Weights of a small GPT-style language model, trained from scratch on English Wikipedia: normalized queries and keys.
Each number is 500 + 40 x the weight over the matrix's rms, rounded and kept within 0 to 999. Layers, rows and columns count from 0. Numbers have three digits each.

# up: layer 5 MLP up, 256x64, rms 0.0849, rows 242-255, columns 0-63
# down: layer 5 MLP down (transposed), 256x64, rms 0.0849, rows 242-255, columns 0-63
up242:548456474493521521491492488480506524473491480509518507443562442481556534455554524562517494517462496503510497573484480489498497459489494505512490525495509513551514492476493533536521492531513488
down242:499536506452431492510523487508445516484516514508467510521440547514509529589477501452477519472533549531431468453521498482525517533431480495521486475543493501463512473484474477526488502492521545
up243:503531533513496521531519521547497553506500496536496505485480384484558484558530479516459532529475491561502519447509493548551503515523463502449485429553483467493536496549452494525499493522512535
down243:505480517482508490529490465600487489517476512501477525515487526469523414529452485514524476558452560509529502551534514511494469421458504506563528517520526515502534522472541425435513509567492452
up244:524557494462562425559540490480498495539566521524537540470458479491508500570450567456482495419567576510433440445529471491418584589469521538504517464532575524506445531493518493546488506459470527
down244:473507517506554507446477549512489547479460538497462426499499460506512425551503493575478424476513482516460546563500497501555539503498510404533524576486540499528476491539464543468452469472512551
up245:558606495472483490517491406583484511483460455447475530515582478484517506556481450466553464493501576557554508487497475425501528569508455496512499507514588475510519561476471536531504496478464514
down245:506491505489464416539548400520504500438547566506454541519441536492534414442508464482480570526479518473484434514475480419488457472430441462539516477472488486515516472541468464485539540508501575
up246:544518551501505419486509452456521525545467508529441544526501476504629464481549521502502561490487484537560514468549483494496394513468479493402568463573501504555542545526459479466470455431479479
down246:458489468551488515517518541456510476477475559585484534548493518509491484519425444491438498528478503325485494474455504486505519458492478448518501484451513463571456469493459489472526567468565465
up247:497477533529554539532493376489486520489475479479474521518484530450505436519466533551573463460469434453529490496453419405439453489448430520528523527481478481512556516417483505514483453572593548
down247:540514550533484503470544573523532451512575524448542505570602604486474544520463503509451483514552548602467452462515509568514511545492500493553566508546428616483550578375521429424452460501528485
up248:475507454467475408495508484512504523517516478485470516437488484586518410502503523427455495462434471550503467524483384489437465456506464442530520540501581513524444448508516409545449496500470490
down248:439474515513472516536489492459579563475492524506503590536516462539432406457528493463475472569502511501481502439498530437449491550523479519507478416503441523544506576441480453463536499472498508
up249:519504493549454508470480529487439579520504451447497521487480423533487539526502536435494467422484501496451556579517487480449512492460474503548498439545523488467448568491458492451505479437522516
down249:561500516481482482433538481498537557479527491453450418527480495524508461490563507496522417546493499524532466532491431526479508500513438454576544436399553579491469518582438568539457524439456542
up250:453442514488561527545507467540502494553508572442456453575382514565528477467487580552458504535408507515499526486494448425540461484493475492483413491527474497554474543552455504504515551460492425
down250:415560460483524434581495514536540472544567491465497533484480469495451590412449500489468435515443567455477452449478549513576486493559492407442538570581503522618470514477428502541494568457495451
up251:504398496435525433515446545495451415472519591518466498481466531492488497442472485458492570474499528459457447490508480489478507457507507531493468509473474448504481536442518497503507506450480544
down251:510538453519528549454480457482497512504431488499482480472420534552503427494510518489497541457429547457465572519507533478513473482489466479485544459509520512567567528428530536494521550452525495
up252:514498535495446499515466537555540508523490541468444505497507468498472531520481448514477501416470560577542450491520528423540477540454497534525497538510533506486448500529528549469490500438455572
down252:499587548410490529485475537492495534501493463508523510518499516422484569452457473459530510465525549428531473430500501473485499523476451507523513540499527508528546465469459518509528543487539426
up253:474445518569493443416515463522445557500508501453496547506480532547454480490427466484377539472507462517509546472523478472491498509585516483466421461486516519473535507459571492490517587548489553
down253:462483491556499516534441463534538445503492508541455497494462458458462457447480525506564517581488549455446495528475538518523489404476431390507552464543445514567483483536485478507511544501465483
up254:492450468399501528537503486467500462533472499464524471457398513540586484428410556500490408496487473529511535432494499460463466528562503506512465467454521482494586519544511494451516552548535525
down254:513471504562477432546474544544545519512552528565526455499483475416518494452447546420535574540509556460501487510455565488490438597571498524559495540542502561490526534515465503531508410571522407
up255:543401518548516378498435511534438497492467570541471493503476518473495516542499459459571401440453497511503493492473474540469585468461482434489451356536552404550405452471532503564454519301468475
down255:406537473466578471564517425494453413473481489581496540439557531531485559428458467491540543449529486499613447481447442498595541513544455506533489294439455503504470517564552445447546548502407474